Weights of a small transformer language model: width 128.
Each number is 50 + 10 x the weight over its row's rms, rounded and kept within 0 to 99. Layers, rows and columns count from 0. The size before them is the row's rms in percent of the matrix's.

# layer 3 MLP up, 320x128, rms 0.178, rows 89-107, columns 0-127
091:62 51 35 40 35 37 22 55 45 39 68 65 37 51 57 51 43 55 59 53 38 62 35 34 61 48 46 63 42 58 63 59 35 39 41 55 70 44 46 55 46 56 72 47 69 38 57 50 38 56 50 57 41 62 41 53 51 38 37 52 67 44 60 53 44 58 51 54 52 58 70 41 58 59 56 58 57 51 45 50 45 65 61 42 60 42 45 51 43 46 48 42 59 37 54 56 52 61 53 57 55 54 41 62 65 37 54 56 61 56 44 46 56 26 69 60 50 62 59 69 42 50 59 62 60 47 59 51
094:39 53 42 68 63 42 61 49 49 56 36 52 41 53 34 52 40 67 27 39 57 41 56 40 57 53 41 54 57 55 49 46 58 48 54 50 51 45 58 40 52 49 61 59 61 40 48 28 51 63 47 51 49 57 50 46 52 51 47 48 60 50 55 54 40 30 35 48 40 69 69 56 36 65 50 22 56 66 52 44 58 63 58 25 49 53 46 61 54 61 44 38 56 43 37 58 50 50 54 49 50 57 52 51 36 44 34 47 62 53 55 49 53 51 31 36 72 31 50 71 49 47 67 71 49 52 43 51
097:33 54 45 42 58 59 48 38 48 45 58 62 29 33 44 42 64 79 41 32 43 31 42 43 60 39 34 49 50 66 52 44 48 46 44 44 37 49 45 58 50 69 44 37 61 56 67 49 55 49 38 54 46 57 49 40 37 64 57 49 53 38 47 50 47 47 56 36 64 55 61 32 45 51 50 30 59 60 39 59 42 48 53 56 66 55 39 35 47 53 39 50 34 41 52 49 54 48 55 53 68 53 63 52 50 37 50 75 53 34 58 63 48 35 37 47 30 42 45 52 45 51 48 48 33 50 59 51
097:55 52 59 44 77 46 55 56 60 53 48 40 59 56 48 50 50 58 52 54 68 41 43 55 53 41 36 21 44 66 52 43 38 43 52 55 42 46 59 47 65 48 59 59 54 58 29 61 65 55 39 42 53 51 30 50 55 37 57 57 42 45 54 41 52 57 49 52 54 53 38 34 56 60 57 46 56 44 85 45 49 52 36 52 65 34 51 47 65 63 44 41 58 49 38 47 38 69 32 56 49 60 59 66 51 61 45 37 57 71 40 51 52 51 60 42 63 50 45 30 58 42 47 50 46 54 49 39
099:37 48 53 43 63 69 60 50 54 45 52 47 62 75 37 36 45 64 34 38 54 45 57 48 45 65 48 56 63 49 44 64 42 50 57 54 58 59 62 47 46 56 61 49 62 51 48 52 56 57 31 62 46 52 59 45 55 48 55 48 63 64 46 42 37 70 51 39 55 36 67 48 67 56 60 32 69 38 65 41 27 41 45 54 56 52 55 46 72 38 52 57 53 71 54 57 53 48 51 52 58 53 65 36 43 59 60 70 58 65 46 57 48 49 48 30 51 50 56 54 53 48 58 65 66 48 49 41
088:39 28 62 49 49 63 62 61 52 41 44 53 48 46 52 56 54 45 59 40 36 56 40 52 62 51 69 29 47 49 51 52 28 40 56 30 46 54 46 59 39 65 62 40 52 48 52 52 51 52 54 51 53 45 42 45 59 24 28 56 53 41 58 39 67 47 45 52 53 48 53 40 28 40 46 47 44 63 64 56 42 38 53 48 60 48 44 46 42 55 29 51 50 40 46 55 55 48 37 41 43 57 58 42 45 44 48 46 58 66 52 33 37 71 56 45 53 69 38 48 65 69 35 45 63 55 54 26
097:54 47 47 51 72 41 45 68 39 27 42 48 44 35 57 51 57 41 55 60 48 69 47 37 66 45 51 47 45 51 47 53 64 67 57 45 44 45 40 54 39 43 68 54 43 47 49 49 24 48 73 41 56 45 61 49 41 48 48 58 27 60 55 60 53 54 33 59 43 56 51 64 57 49 32 52 60 46 47 64 45 45 43 49 43 56 26 41 61 48 55 56 68 45 57 40 55 51 57 53 71 53 54 55 47 52 57 72 44 44 59 25 51 44 41 49 64 42 53 33 55 48 47 45 64 52 34 49
100:61 54 61 51 48 50 47 55 39 51 70 49 57 57 67 37 67 57 39 58 41 48 42 53 58 53 45 60 61 36 54 39 38 71 71 52 29 64 47 53 43 43 37 47 58 34 68 50 61 49 58 57 41 41 46 39 27 65 63 52 45 30 55 60 31 46 36 61 66 55 33 63 52 65 58 52 45 49 44 40 59 38 55 61 56 57 50 55 49 63 60 44 56 55 54 29 51 33 53 54 43 61 42 57 59 63 49 56 46 67 32 56 53 53 55 53 53 38 36 49 60 60 58 43 43 43 45 52
099:43 39 47 45 39 70 36 53 47 56 51 54 62 62 47 60 46 43 50 49 43 46 44 51 42 51 47 50 51 75 66 44 59 60 37 57 47 38 60 37 56 40 24 60 64 56 53 53 50 47 50 46 51 56 57 37 46 59 54 48 45 52 54 56 55 54 38 46 67 45 54 49 35 24 50 47 30 48 67 38 70 64 53 66 56 41 68 72 50 35 50 40 51 55 57 42 51 53 66 60 47 58 53 62 41 62 54 49 43 66 56 36 64 44 59 48 54 41 62 64 57 40 76 53 66 47 49 57
103:44 42 43 48 80 50 67 45 46 43 37 46 64 37 46 30 41 35 46 45 49 42 49 64 66 43 46 69 61 62 71 65 33 45 48 48 46 35 57 46 41 45 44 49 56 60 56 36 67 56 53 55 60 52 57 29 56 65 59 47 49 35 34 63 58 52 48 52 47 52 65 47 50 44 54 42 43 37 52 47 39 51 31 48 74 66 48 61 50 69 44 41 58 59 51 54 56 55 44 57 54 46 58 57 54 54 60 77 56 61 52 37 46 40 46 55 53 50 45 47 53 36 55 58 53 62 65 55
098:55 55 53 47 64 39 55 39 67 39 62 40 62 49 36 67 51 49 45 40 36 52 70 47 55 37 40 49 66 46 57 51 46 36 38 52 52 60 52 59 39 52 53 50 29 42 53 51 39 53 56 56 48 51 57 60 58 46 39 54 41 66 56 53 63 69 40 49 38 60 56 43 50 45 72 52 55 60 40 50 58 58 31 52 71 47 51 55 29 67 64 53 63 51 57 52 63 67 40 50 71 64 40 50 78 49 46 46 42 50 38 64 48 53 53 55 47 42 46 65 47 53 34 58 50 39 67 56
095:63 52 50 47 49 48 52 47 36 69 52 61 53 54 72 39 50 54 58 46 73 53 53 41 56 57 57 40 58 44 61 27 44 67 62 32 55 62 48 31 43 36 62 53 44 43 73 38 62 47 60 61 53 56 52 55 40 54 48 42 57 42 41 51 44 56 43 65 48 58 60 66 39 40 46 64 49 54 51 30 50 48 48 49 53 39 36 57 40 48 47 50 68 27 55 46 43 58 41 49 44 59 55 59 47 50 38 53 43 58 40 41 25 46 50 64 45 62 40 34 37 34 37 63 36 55 43 53
101:34 69 55 46 36 36 50 55 48 48 43 57 39 48 43 36 56 46 51 52 28 49 63 32 53 58 51 46 38 30 43 39 48 43 48 51 63 48 47 44 59 56 60 58 52 33 37 51 53 55 53 40 64 54 60 66 42 39 55 52 54 27 58 40 52 57 65 58 24 49 38 33 65 57 39 53 75 61 60 50 51 63 40 52 46 56 57 57 28 52 46 70 52 49 62 35 35 56 48 57 52 50 54 50 50 44 29 59 59 46 53 43 56 35 54 53 63 59 58 56 43 48 64 46 59 33 56 48
108:49 32 48 30 53 37 46 50 52 23 51 58 33 52 40 38 56 68 47 62 62 62 44 50 53 32 61 54 39 66 55 45 66 34 22 68 54 63 44 62 49 46 44 64 55 51 41 43 37 53 61 64 68 45 57 43 43 47 45 58 52 49 47 45 46 53 44 51 36 54 41 70 46 58 50 68 41 53 42 54 61 58 36 52 48 55 62 46 50 54 38 49 42 40 58 61 65 51 34 50 53 49 61 55 56 66 51 35 51 42 37 56 54 52 54 54 54 45 34 35 46 59 56 39 29 43 43 48
091:30 53 57 56 51 30 51 57 62 58 46 54 43 51 62 54 49 40 53 48 55 50 41 67 45 48 51 62 48 38 52 64 47 45 48 60 32 38 40 55 51 50 63 40 50 51 36 46 62 59 52 31 60 64 42 40 45 48 59 63 46 65 47 58 37 31 56 50 76 49 46 64 40 57 55 61 28 62 54 66 53 42 64 66 51 49 38 41 58 41 46 61 38 55 69 68 67 45 70 25 55 46 32 45 46 43 50 54 44 52 46 55 54 44 51 37 58 64 55 45 65 41 57 59 45 46 58 45
111:56 58 52 52 12 49 53 47 66 38 54 66 60 33 44 44 55 55 47 65 63 39 50 61 48 56 31 47 52 42 61 70 54 54 53 30 55 61 53 44 54 61 53 37 53 34 57 66 55 61 50 50 52 59 54 54 48 43 60 52 44 41 56 65 40 52 56 60 48 49 51 51 37 49 64 40 49 39 65 62 57 42 47 44 48 33 66 47 27 51 46 54 63 58 50 43 70 41 42 60 41 29 59 51 45 29 44 60 47 44 55 37 47 57 44 47 46 31 48 38 55 46 55 50 57 56 31 36
102:48 56 40 41 50 52 60 64 58 48 51 62 39 58 40 47 34 58 51 41 67 45 62 54 52 49 66 45 43 44 45 57 47 69 64 51 46 28 50 49 46 48 60 61 60 56 39 63 55 53 36 32 60 56 49 49 49 41 53 71 44 50 47 52 48 61 37 53 51 57 71 70 61 59 53 41 60 53 34 47 75 30 60 45 22 49 50 47 47 43 46 49 58 44 51 49 43 49 44 59 42 39 34 50 58 44 29 61 57 57 28 33 67 59 55 65 56 46 53 54 30 41 53 41 53 48 46 50
104:50 55 48 52 47 50 80 45 65 47 51 61 55 38 62 56 67 62 58 55 60 36 61 38 51 57 47 55 48 42 39 61 18 52 46 31 46 50 45 71 39 62 51 60 51 55 62 76 52 52 67 39 42 61 58 39 57 56 56 61 46 57 53 58 37 50 53 63 55 62 45 59 53 60 34 45 64 48 53 55 55 61 67 43 43 55 49 68 23 52 52 47 42 48 44 53 43 40 46 52 62 39 57 67 65 47 52 45 47 67 53 61 47 53 55 58 46 44 51 44 42 44 33 53 36 57 55 55
097:57 60 49 41 44 46 59 50 44 30 65 70 49 59 41 56 55 51 38 43 45 45 57 48 51 38 52 54 34 45 45 54 51 43 42 46 49 61 50 51 43 45 41 36 61 54 31 65 54 49 54 57 58 54 70 46 49 51 41 55 42 46 56 46 35 58 58 52 55 49 54 27 46 39 34 46 44 44 54 64 65 53 59 53 32 58 68 56 41 27 71 37 73 43 55 50 71 34 38 48 39 42 75 39 58 62 46 30 56 65 54 47 44 54 39 54 48 42 44 52 48 52 41 36 50 67 37 45
# layer 3 MLP down (transposed), 320x128, rms 0.177, rows 89-106, columns 0-127
085:41 40 68 49 44 67 44 47 55 58 47 60 65 50 34 52 39 55 39 55 55 61 38 46 56 54 59 61 42 52 47 69 54 61 57 56 69 55 44 51 41 44 50 43 62 57 46 50 42 49 49 47 55 58 54 53 54 52 48 70 48 48 53 59 49 43 39 54 59 63 47 46 60 48 41 64 54 59 62 48 53 42 45 00 47 39 52 61 48 46 67 32 52 47 53 63 65 38 50 62 51 37 40 60 47 53 46 43 63 63 44 52 46 60 68 36 48 50 58 44 59 52 51 56 53 47 55 50
099:50 42 39 66 40 74 33 51 44 64 63 60 47 48 26 56 49 42 44 47 51 48 48 54 48 54 41 61 40 57 36 48 55 59 53 69 47 53 45 51 45 47 51 51 53 47 45 36 50 63 43 36 53 45 58 43 53 58 51 52 37 56 52 63 40 51 57 38 52 52 45 57 42 38 47 47 67 49 39 49 54 35 63 05 53 48 83 39 24 63 43 33 54 67 51 65 50 58 47 46 48 37 52 45 33 46 59 49 49 53 42 58 38 51 54 48 54 55 42 42 47 55 43 56 56 48 56 50
095:44 47 47 34 59 47 69 76 56 59 53 46 59 46 54 63 52 44 53 59 61 51 41 48 48 58 67 49 61 45 60 54 49 45 50 55 41 46 35 41 55 43 28 45 54 49 55 39 79 54 46 46 55 37 52 64 32 65 52 55 54 56 51 42 39 33 43 28 38 49 54 44 63 56 57 41 55 38 60 53 67 73 65 69 49 49 54 58 48 44 41 56 35 58 58 58 42 45 62 54 53 44 67 50 40 43 54 38 75 45 63 54 53 53 45 39 58 44 54 56 45 51 35 43 52 75 52 55
099:64 51 37 45 45 58 36 45 49 41 53 35 46 59 70 55 39 42 59 29 47 40 44 64 64 58 51 44 16 48 45 64 44 51 38 51 61 37 41 54 26 66 48 29 43 59 58 40 60 41 49 56 48 44 64 48 40 48 55 47 37 37 39 58 60 29 60 57 50 49 44 56 53 52 44 50 47 54 47 52 52 54 40 30 42 72 47 57 32 43 76 50 53 46 64 42 54 52 63 59 47 57 56 31 42 42 55 60 39 42 55 43 38 34 47 57 50 58 40 53 53 48 49 48 42 52 53 41
101:51 47 42 35 40 60 58 53 54 44 40 36 44 66 52 64 59 46 54 55 47 65 48 38 51 62 48 48 60 63 55 44 36 42 39 38 31 56 35 48 47 38 37 21 40 66 42 54 50 54 50 44 46 55 53 46 52 63 45 47 38 58 51 41 59 57 55 52 52 27 55 49 48 62 44 51 38 57 38 66 47 46 25 15 55 49 53 50 43 36 49 56 64 48 64 70 44 46 49 58 43 62 59 53 37 55 48 44 50 60 57 53 35 42 66 43 48 51 42 42 64 42 58 59 71 38 54 48
090:40 43 45 52 47 39 42 37 50 57 47 60 66 48 44 50 50 49 45 46 83 56 58 74 38 51 52 37 52 61 47 62 48 52 39 58 43 67 40 59 49 47 45 49 41 47 44 75 46 39 47 38 48 44 47 46 60 61 60 68 66 44 44 61 46 38 70 57 43 61 61 53 57 66 68 44 41 50 30 41 62 47 61 66 57 43 54 58 75 68 49 65 52 42 50 47 47 59 52 59 51 44 46 63 56 61 53 38 58 54 43 50 57 51 42 51 69 49 61 49 62 38 69 38 46 39 46 44
100:57 57 37 47 54 53 38 48 51 40 42 65 62 48 32 44 40 58 43 44 36 53 33 45 55 67 45 53 34 35 58 51 46 54 48 45 57 47 36 40 63 56 27 46 51 36 53 67 32 61 36 53 51 59 59 54 60 51 64 53 39 43 64 49 49 52 44 53 50 70 50 64 49 49 37 45 41 49 57 55 48 44 46 34 40 52 51 62 53 29 42 52 57 63 46 54 38 53 47 56 44 54 51 77 38 49 45 27 56 38 67 37 53 56 47 54 69 50 63 45 40 46 49 39 56 80 46 38
097:63 58 45 34 48 59 53 67 56 63 64 57 64 47 49 35 69 47 63 54 48 44 47 45 67 59 48 50 46 48 52 47 43 56 43 44 39 42 71 78 51 38 38 61 61 50 51 44 54 54 57 34 38 57 50 27 33 48 64 29 58 35 61 67 49 48 45 49 43 57 37 56 46 68 66 53 41 48 47 40 46 60 43 64 59 47 35 60 48 58 57 50 71 50 37 37 56 55 56 43 40 45 53 52 69 60 46 44 60 51 45 31 44 58 58 58 43 50 42 60 58 70 41 48 64 43 49 45
101:38 65 50 59 32 36 39 47 63 35 54 44 52 38 42 45 51 64 45 46 50 49 45 39 53 42 43 45 43 34 54 53 41 72 68 58 47 45 44 51 64 51 68 46 37 41 42 73 52 54 55 46 44 35 57 38 46 50 48 68 43 61 62 58 71 58 56 61 45 58 17 45 49 52 53 42 60 43 40 40 44 43 26 48 53 43 27 39 51 52 53 48 61 46 48 66 61 51 49 49 41 49 57 61 44 59 39 54 64 53 28 56 49 46 52 64 49 51 53 31 35 40 45 49 50 45 43 46
104:67 57 36 52 46 54 51 50 37 59 48 48 61 46 60 51 44 58 37 38 36 64 49 41 42 49 58 43 52 32 48 54 62 40 35 43 53 61 52 43 36 48 34 42 44 66 39 48 50 28 43 69 35 42 62 49 44 40 42 49 31 42 71 65 67 47 54 55 61 44 60 51 56 41 48 59 66 41 48 62 57 52 49 15 69 49 44 71 44 48 60 51 49 51 47 46 48 38 42 60 49 50 48 53 54 32 51 54 57 54 66 38 64 65 35 41 39 53 49 57 48 49 49 61 35 50 55 57
096:46 68 50 48 42 60 54 59 36 59 43 39 55 58 53 44 50 30 35 45 48 35 48 44 57 55 50 64 68 49 36 41 48 61 58 42 33 34 56 48 45 54 56 55 66 33 56 42 57 40 38 56 42 45 55 63 30 57 53 63 65 38 47 51 53 51 65 59 57 39 56 37 61 48 36 44 35 44 50 60 39 40 59 81 50 49 52 51 65 42 45 61 31 45 44 31 43 41 51 47 46 51 49 63 36 52 45 55 41 56 54 48 48 55 39 44 26 55 44 32 54 57 64 36 38 54 59 61
095:56 66 79 47 21 65 49 43 50 60 45 43 59 50 44 68 45 37 64 41 60 53 62 40 51 55 57 56 40 26 41 57 59 48 33 40 59 64 47 62 58 61 40 47 42 54 60 43 52 47 41 44 42 40 55 48 49 28 51 60 63 46 61 43 40 46 55 50 43 45 52 68 58 40 63 47 50 44 66 67 51 43 55 42 57 44 48 40 59 53 58 64 55 42 37 51 71 53 58 40 55 50 42 44 58 45 50 53 60 52 86 46 44 49 44 48 42 39 64 39 43 42 49 49 48 43 51 55
101:46 41 57 41 62 49 61 53 45 32 41 40 65 47 54 69 55 44 43 53 53 47 55 62 48 45 55 64 62 78 40 70 51 57 52 47 56 51 55 56 47 51 48 50 66 66 65 60 38 49 32 61 50 33 50 45 45 52 58 67 65 51 45 55 64 45 51 31 57 41 55 47 39 63 45 30 50 55 51 48 42 46 47 38 49 51 39 31 39 41 48 38 42 53 51 56 52 53 32 29 49 58 35 27 46 50 69 54 46 38 29 38 51 35 54 35 60 43 39 38 43 47 48 58 52 38 52 50
106:48 33 44 43 64 40 47 48 54 68 44 41 36 30 39 55 52 41 50 68 51 48 36 55 40 46 52 60 39 49 39 70 58 60 52 56 53 41 63 55 61 62 55 54 62 65 40 46 36 54 44 55 58 45 47 36 66 35 46 37 32 41 39 62 55 45 54 50 47 40 43 38 36 45 38 51 54 37 57 62 57 56 48 44 42 59 39 28 52 63 35 55 38 60 42 20 58 47 59 35 66 48 57 49 56 49 44 37 62 52 56 50 68 58 42 59 50 40 59 63 59 62 50 47 64 40 56 51
095:55 68 57 46 56 39 35 60 49 59 50 48 56 32 37 43 39 56 55 58 49 50 34 48 46 45 47 66 48 48 31 54 44 54 44 44 54 49 56 43 62 63 55 50 44 47 58 51 50 31 42 51 34 48 49 32 47 45 44 50 57 50 48 50 36 47 75 52 53 60 49 50 66 52 66 49 49 71 48 30 65 51 51 63 63 46 51 51 48 48 39 56 42 31 78 48 51 49 47 47 68 54 37 33 67 65 48 57 50 39 82 56 51 51 54 44 48 52 49 37 56 25 57 36 47 49 40 63
096:42 46 60 62 68 54 59 61 47 65 56 47 43 56 66 35 66 49 32 51 55 46 50 41 55 51 38 40 50 59 58 39 58 60 31 69 56 52 25 66 67 51 61 46 54 53 56 33 53 53 46 42 44 51 42 32 45 59 51 63 60 56 44 38 57 38 45 34 57 58 69 48 55 49 42 35 41 46 55 39 34 61 45 36 62 44 53 60 60 67 42 60 41 39 51 55 45 55 54 43 51 50 45 37 54 49 47 55 53 62 20 56 54 43 45 30 63 46 49 55 54 45 53 67 73 51 51 48
098:37 39 71 54 42 51 62 36 50 52 55 32 52 42 57 40 65 52 50 48 54 27 52 62 41 57 56 44 31 49 49 45 45 31 54 35 36 44 43 43 67 64 49 50 45 56 42 58 11 57 48 55 69 66 58 71 41 52 56 50 39 48 47 49 42 50 69 37 63 50 64 70 61 23 75 58 43 49 44 52 49 46 51 44 39 57 46 49 66 46 51 48 46 57 49 57 52 52 45 46 55 49 47 44 54 40 47 49 49 48 66 58 36 47 51 54 49 59 51 60 39 53 46 43 53 48 59 57
104:46 40 56 39 61 52 46 67 52 45 50 50 57 61 51 68 65 59 56 72 44 49 59 49 71 52 49 49 60 56 56 66 41 67 58 31 43 40 47 69 50 46 56 52 57 40 44 55 47 50 52 46 47 59 48 66 75 54 47 46 41 39 44 55 64 43 37 66 65 49 40 56 55 47 54 54 48 51 65 59 51 70 26 25 46 53 66 67 33 58 45 51 49 42 37 33 51 38 55 61 48 40 34 46 50 39 52 52 39 39 61 54 50 54 54 57 37 61 41 46 54 50 53 41 67 61 55 39
# layer 3 MLP gate, 320x128, rms 0.185, rows 90-107, columns 0-127
095:47 51 49 50 42 49 55 54 46 50 60 49 62 50 45 46 56 45 59 41 39 40 35 62 32 48 55 50 34 53 37 47 50 55 42 51 41 37 40 33 51 63 37 37 52 65 76 63 42 34 50 43 50 59 66 34 56 55 61 37 43 60 36 64 51 51 47 48 55 31 41 54 61 58 41 48 61 43 52 44 47 79 55 57 37 41 51 49 49 43 43 57 45 50 58 41 46 46 53 56 48 54 30 64 56 48 51 51 39 35 47 68 43 31 39 49 49 66 50 52 39 74 24 45 59 31 53 59
092:48 52 54 45 50 58 60 54 33 46 39 52 35 47 44 47 48 60 30 55 42 52 58 45 44 47 46 54 34 34 40 46 59 42 58 40 55 54 50 64 54 54 48 38 60 68 55 40 48 23 56 39 45 38 54 63 57 62 58 37 43 55 38 71 35 56 67 51 56 59 53 54 41 49 60 40 36 48 52 43 45 61 62 58 64 46 49 67 45 53 31 42 55 49 73 53 56 47 60 51 36 39 62 64 53 47 57 70 46 46 31 39 47 36 45 52 50 28 53 66 47 48 72 58 71 54 46 47
095:34 32 44 46 36 48 67 46 42 57 22 59 51 57 31 37 44 63 55 54 61 47 39 32 44 51 42 48 53 46 56 54 53 59 39 53 52 79 43 61 47 61 55 57 53 56 53 49 55 49 54 55 33 48 37 51 51 64 30 48 57 41 59 55 47 58 34 38 61 36 49 49 60 46 59 47 55 53 48 55 38 53 43 33 53 43 43 60 36 49 34 37 44 55 48 36 43 25 39 71 56 44 37 59 52 47 61 68 48 65 46 53 50 42 42 63 55 37 66 47 53 58 56 48 47 38 36 58
106:41 43 54 44 50 42 58 45 62 32 56 49 39 63 47 53 49 71 55 67 49 69 44 46 50 45 54 47 45 51 65 52 59 51 32 53 43 47 35 63 53 49 20 46 44 56 45 61 54 43 50 34 57 49 54 56 59 49 44 60 36 53 39 46 40 41 52 41 55 50 61 22 48 44 69 36 33 64 46 46 56 53 53 39 42 51 53 56 37 51 53 34 41 43 46 42 57 51 60 39 59 59 48 48 56 50 49 35 52 68 44 61 50 34 40 61 38 44 36 48 51 56 30 30 35 70 33 67
093:44 51 63 30 48 53 38 59 46 40 38 37 36 51 67 49 35 58 44 65 49 38 56 83 49 68 42 51 58 58 40 49 61 57 55 63 58 41 51 54 37 47 51 54 45 52 66 41 57 46 59 48 60 56 45 61 29 53 44 50 46 45 54 58 63 42 44 54 67 38 58 60 40 30 53 62 55 56 54 58 71 52 40 55 53 37 61 38 38 61 54 47 50 54 35 61 57 54 60 50 60 71 50 49 41 70 46 65 55 63 45 53 34 49 57 56 42 52 51 35 45 58 33 62 54 44 50 68
099:42 53 57 61 50 37 41 59 54 56 82 54 58 58 52 71 58 62 55 30 43 53 51 50 54 56 51 22 37 52 57 63 37 38 53 42 42 53 31 58 40 51 56 47 58 53 44 59 47 62 33 60 49 73 39 52 54 48 51 55 59 57 49 46 64 55 44 44 59 33 54 49 28 27 63 54 39 53 61 53 41 38 53 46 40 50 39 45 38 37 52 49 56 64 32 42 54 57 54 36 47 54 40 51 40 47 52 50 26 55 49 62 50 45 51 38 31 56 43 41 39 41 37 50 44 60 46 43
099:51 54 50 52 53 54 42 52 40 53 64 66 59 52 65 50 55 40 50 57 54 47 39 55 44 40 50 49 64 33 58 59 51 66 68 53 28 59 43 54 40 47 32 52 72 39 53 56 49 47 55 64 45 46 44 41 21 54 55 55 42 46 58 58 33 51 49 42 58 47 28 60 48 68 50 51 53 45 51 34 46 45 51 45 54 58 49 50 45 33 46 49 59 65 41 42 40 37 67 51 36 60 46 44 67 66 45 51 35 53 25 52 37 57 50 70 46 31 53 42 54 70 43 54 51 48 35 63
101:60 64 39 64 45 40 45 35 42 37 40 60 46 41 56 47 42 39 39 37 65 51 59 54 32 46 37 60 57 48 49 49 46 60 51 60 48 59 47 64 48 41 52 46 38 45 54 53 41 42 55 56 60 47 30 59 48 41 33 49 43 45 54 44 27 48 64 57 50 33 47 56 51 54 34 69 67 60 55 67 52 56 54 48 51 36 53 42 63 42 67 51 51 57 60 56 46 29 48 55 52 50 50 31 36 59 58 49 35 34 45 56 29 65 44 42 24 59 44 60 57 72 47 50 43 49 55 59
103:64 52 44 64 50 55 51 50 42 43 61 51 80 43 39 50 50 50 54 49 36 88 55 49 40 78 58 27 40 50 45 72 37 43 42 43 43 53 45 48 40 64 37 71 40 36 42 47 59 51 53 61 45 40 44 56 34 47 59 55 61 55 47 48 38 66 37 61 57 40 41 51 49 46 60 34 62 51 56 57 43 53 56 47 49 49 44 30 50 35 39 53 57 60 37 45 47 36 47 50 37 48 52 49 47 44 58 57 39 41 43 58 45 38 46 62 52 43 45 65 50 54 64 44 44 51 40 48
102:44 41 49 44 58 52 45 30 65 28 44 50 45 44 44 49 48 40 40 42 41 52 74 54 43 47 41 33 53 68 78 59 43 44 60 62 49 52 56 58 52 42 36 55 48 49 38 66 49 59 48 36 68 57 42 45 37 46 47 47 59 53 41 61 49 68 49 50 37 68 54 40 67 43 73 26 44 43 63 37 53 50 43 47 61 37 54 44 45 57 54 45 47 38 50 58 54 56 57 55 53 59 27 45 63 58 56 45 56 54 49 66 52 39 45 52 43 29 57 62 69 51 62 50 45 55 57 54
094:52 52 55 44 52 41 53 50 46 52 62 46 45 49 59 46 43 57 42 54 58 65 58 46 42 67 33 59 39 33 55 37 66 23 57 48 41 56 39 54 53 45 47 58 36 47 46 57 32 47 51 52 30 54 47 60 59 55 65 58 60 59 54 51 45 46 60 58 46 43 43 54 35 48 42 44 36 54 54 43 31 53 53 43 36 51 51 51 55 31 48 58 43 39 59 65 54 51 61 47 39 48 61 55 61 42 33 61 36 35 37 37 42 75 30 43 42 54 52 61 61 60 33 45 71 62 35 72
095:61 42 52 42 53 77 52 43 40 54 47 44 54 26 51 60 63 50 40 61 60 59 58 49 57 50 44 72 69 58 32 56 60 64 67 55 44 47 61 58 60 35 46 80 63 47 65 49 65 27 59 51 57 49 32 53 46 42 45 51 42 62 47 66 40 61 67 57 39 66 49 37 44 52 57 57 49 43 50 50 34 41 55 44 51 61 65 58 65 55 59 47 44 52 44 49 53 55 56 52 44 58 35 44 52 52 52 50 50 48 45 38 41 68 53 56 52 47 45 62 66 57 60 62 37 58 50 58
107:46 45 50 36 60 34 45 54 35 53 42 48 52 51 58 62 56 67 55 53 48 62 52 38 58 28 62 54 54 28 44 49 49 45 39 45 58 69 36 56 45 54 68 46 47 59 38 47 33 55 47 48 63 49 48 54 54 38 54 44 43 33 41 41 45 45 57 30 49 45 46 59 47 55 64 63 57 43 35 45 47 52 46 42 57 48 52 31 38 44 42 32 40 46 42 65 72 47 27 29 45 61 73 50 51 44 38 42 35 43 60 41 39 53 31 49 35 57 54 43 52 63 46 36 43 56 45 64
093:35 52 52 43 45 50 62 45 44 38 58 47 41 45 41 56 48 61 45 44 30 65 66 62 47 38 51 58 48 45 46 57 43 50 28 73 23 47 40 38 43 65 44 52 54 45 75 55 45 50 45 62 61 53 37 44 62 42 33 44 55 46 47 35 43 47 64 48 70 44 49 52 60 41 68 53 40 46 66 58 56 52 33 54 66 50 49 35 38 41 35 64 49 50 62 38 56 51 39 38 54 26 52 51 55 75 60 47 51 49 49 64 44 38 45 57 54 52 41 61 60 44 54 40 44 42 51 52
100:34 45 65 49 52 56 38 46 41 64 58 56 41 64 64 45 52 46 56 37 37 46 55 51 53 39 67 54 47 63 42 44 51 44 32 51 47 61 53 60 40 62 58 55 58 62 50 54 33 41 50 47 46 45 63 48 45 51 47 48 66 84 51 40 59 64 47 47 34 53 64 44 59 49 59 51 43 43 48 36 54 61 33 52 60 68 36 56 52 57 58 52 30 58 39 52 42 61 36 39 63 58 32 56 64 51 64 31 54 75 49 48 50 39 41 43 39 61 49 46 52 49 48 57 38 41 62 68
100:56 43 56 54 53 46 50 51 41 50 55 50 41 48 49 41 66 70 56 34 33 53 44 54 66 20 44 52 31 46 52 68 53 43 28 45 37 68 41 44 50 50 37 56 58 48 58 38 52 51 58 59 49 55 53 67 68 53 46 43 50 59 56 35 55 62 43 22 47 50 46 67 37 49 51 51 38 28 46 58 43 68 61 56 39 40 45 50 57 53 40 43 60 56 47 60 55 38 56 46 38 38 56 38 54 50 61 40 38 41 54 46 27 68 55 43 43 49 57 62 43 41 49 60 65 56 41 52
105:33 58 55 44 54 72 42 61 24 39 55 53 48 72 43 52 54 55 58 65 34 45 72 52 31 59 44 52 53 46 52 60 39 77 68 40 52 36 50 53 37 43 50 42 43 42 57 38 54 47 49 66 53 55 61 56 40 45 56 52 43 53 53 53 55 40 53 61 56 46 51 74 35 39 61 44 56 45 56 46 56 34 35 56 42 62 69 52 45 33 42 42 45 37 47 48 54 34 64 70 48 35 49 47 50 62 54 52 40 56 34 61 40 57 55 57 46 57 57 34 47 42 59 56 48 47 43 49
097:53 26 49 56 60 53 38 47 48 39 40 60 64 54 49 43 57 55 57 23 33 49 51 43 48 60 66 46 44 47 36 41 55 31 49 40 43 59 44 49 46 56 53 53 51 66 40 46 38 66 50 65 31 51 54 52 47 52 60 61 30 64 44 31 65 46 52 34 53 36 37 48 42 53 56 42 48 23 49 58 53 42 63 58 53 52 51 66 32 45 53 47 35 47 47 57 64 56 53 32 37 60 50 63 48 63 50 57 47 62 61 37 63 46 37 51 34 53 59 55 60 36 47 53 47 43 42 32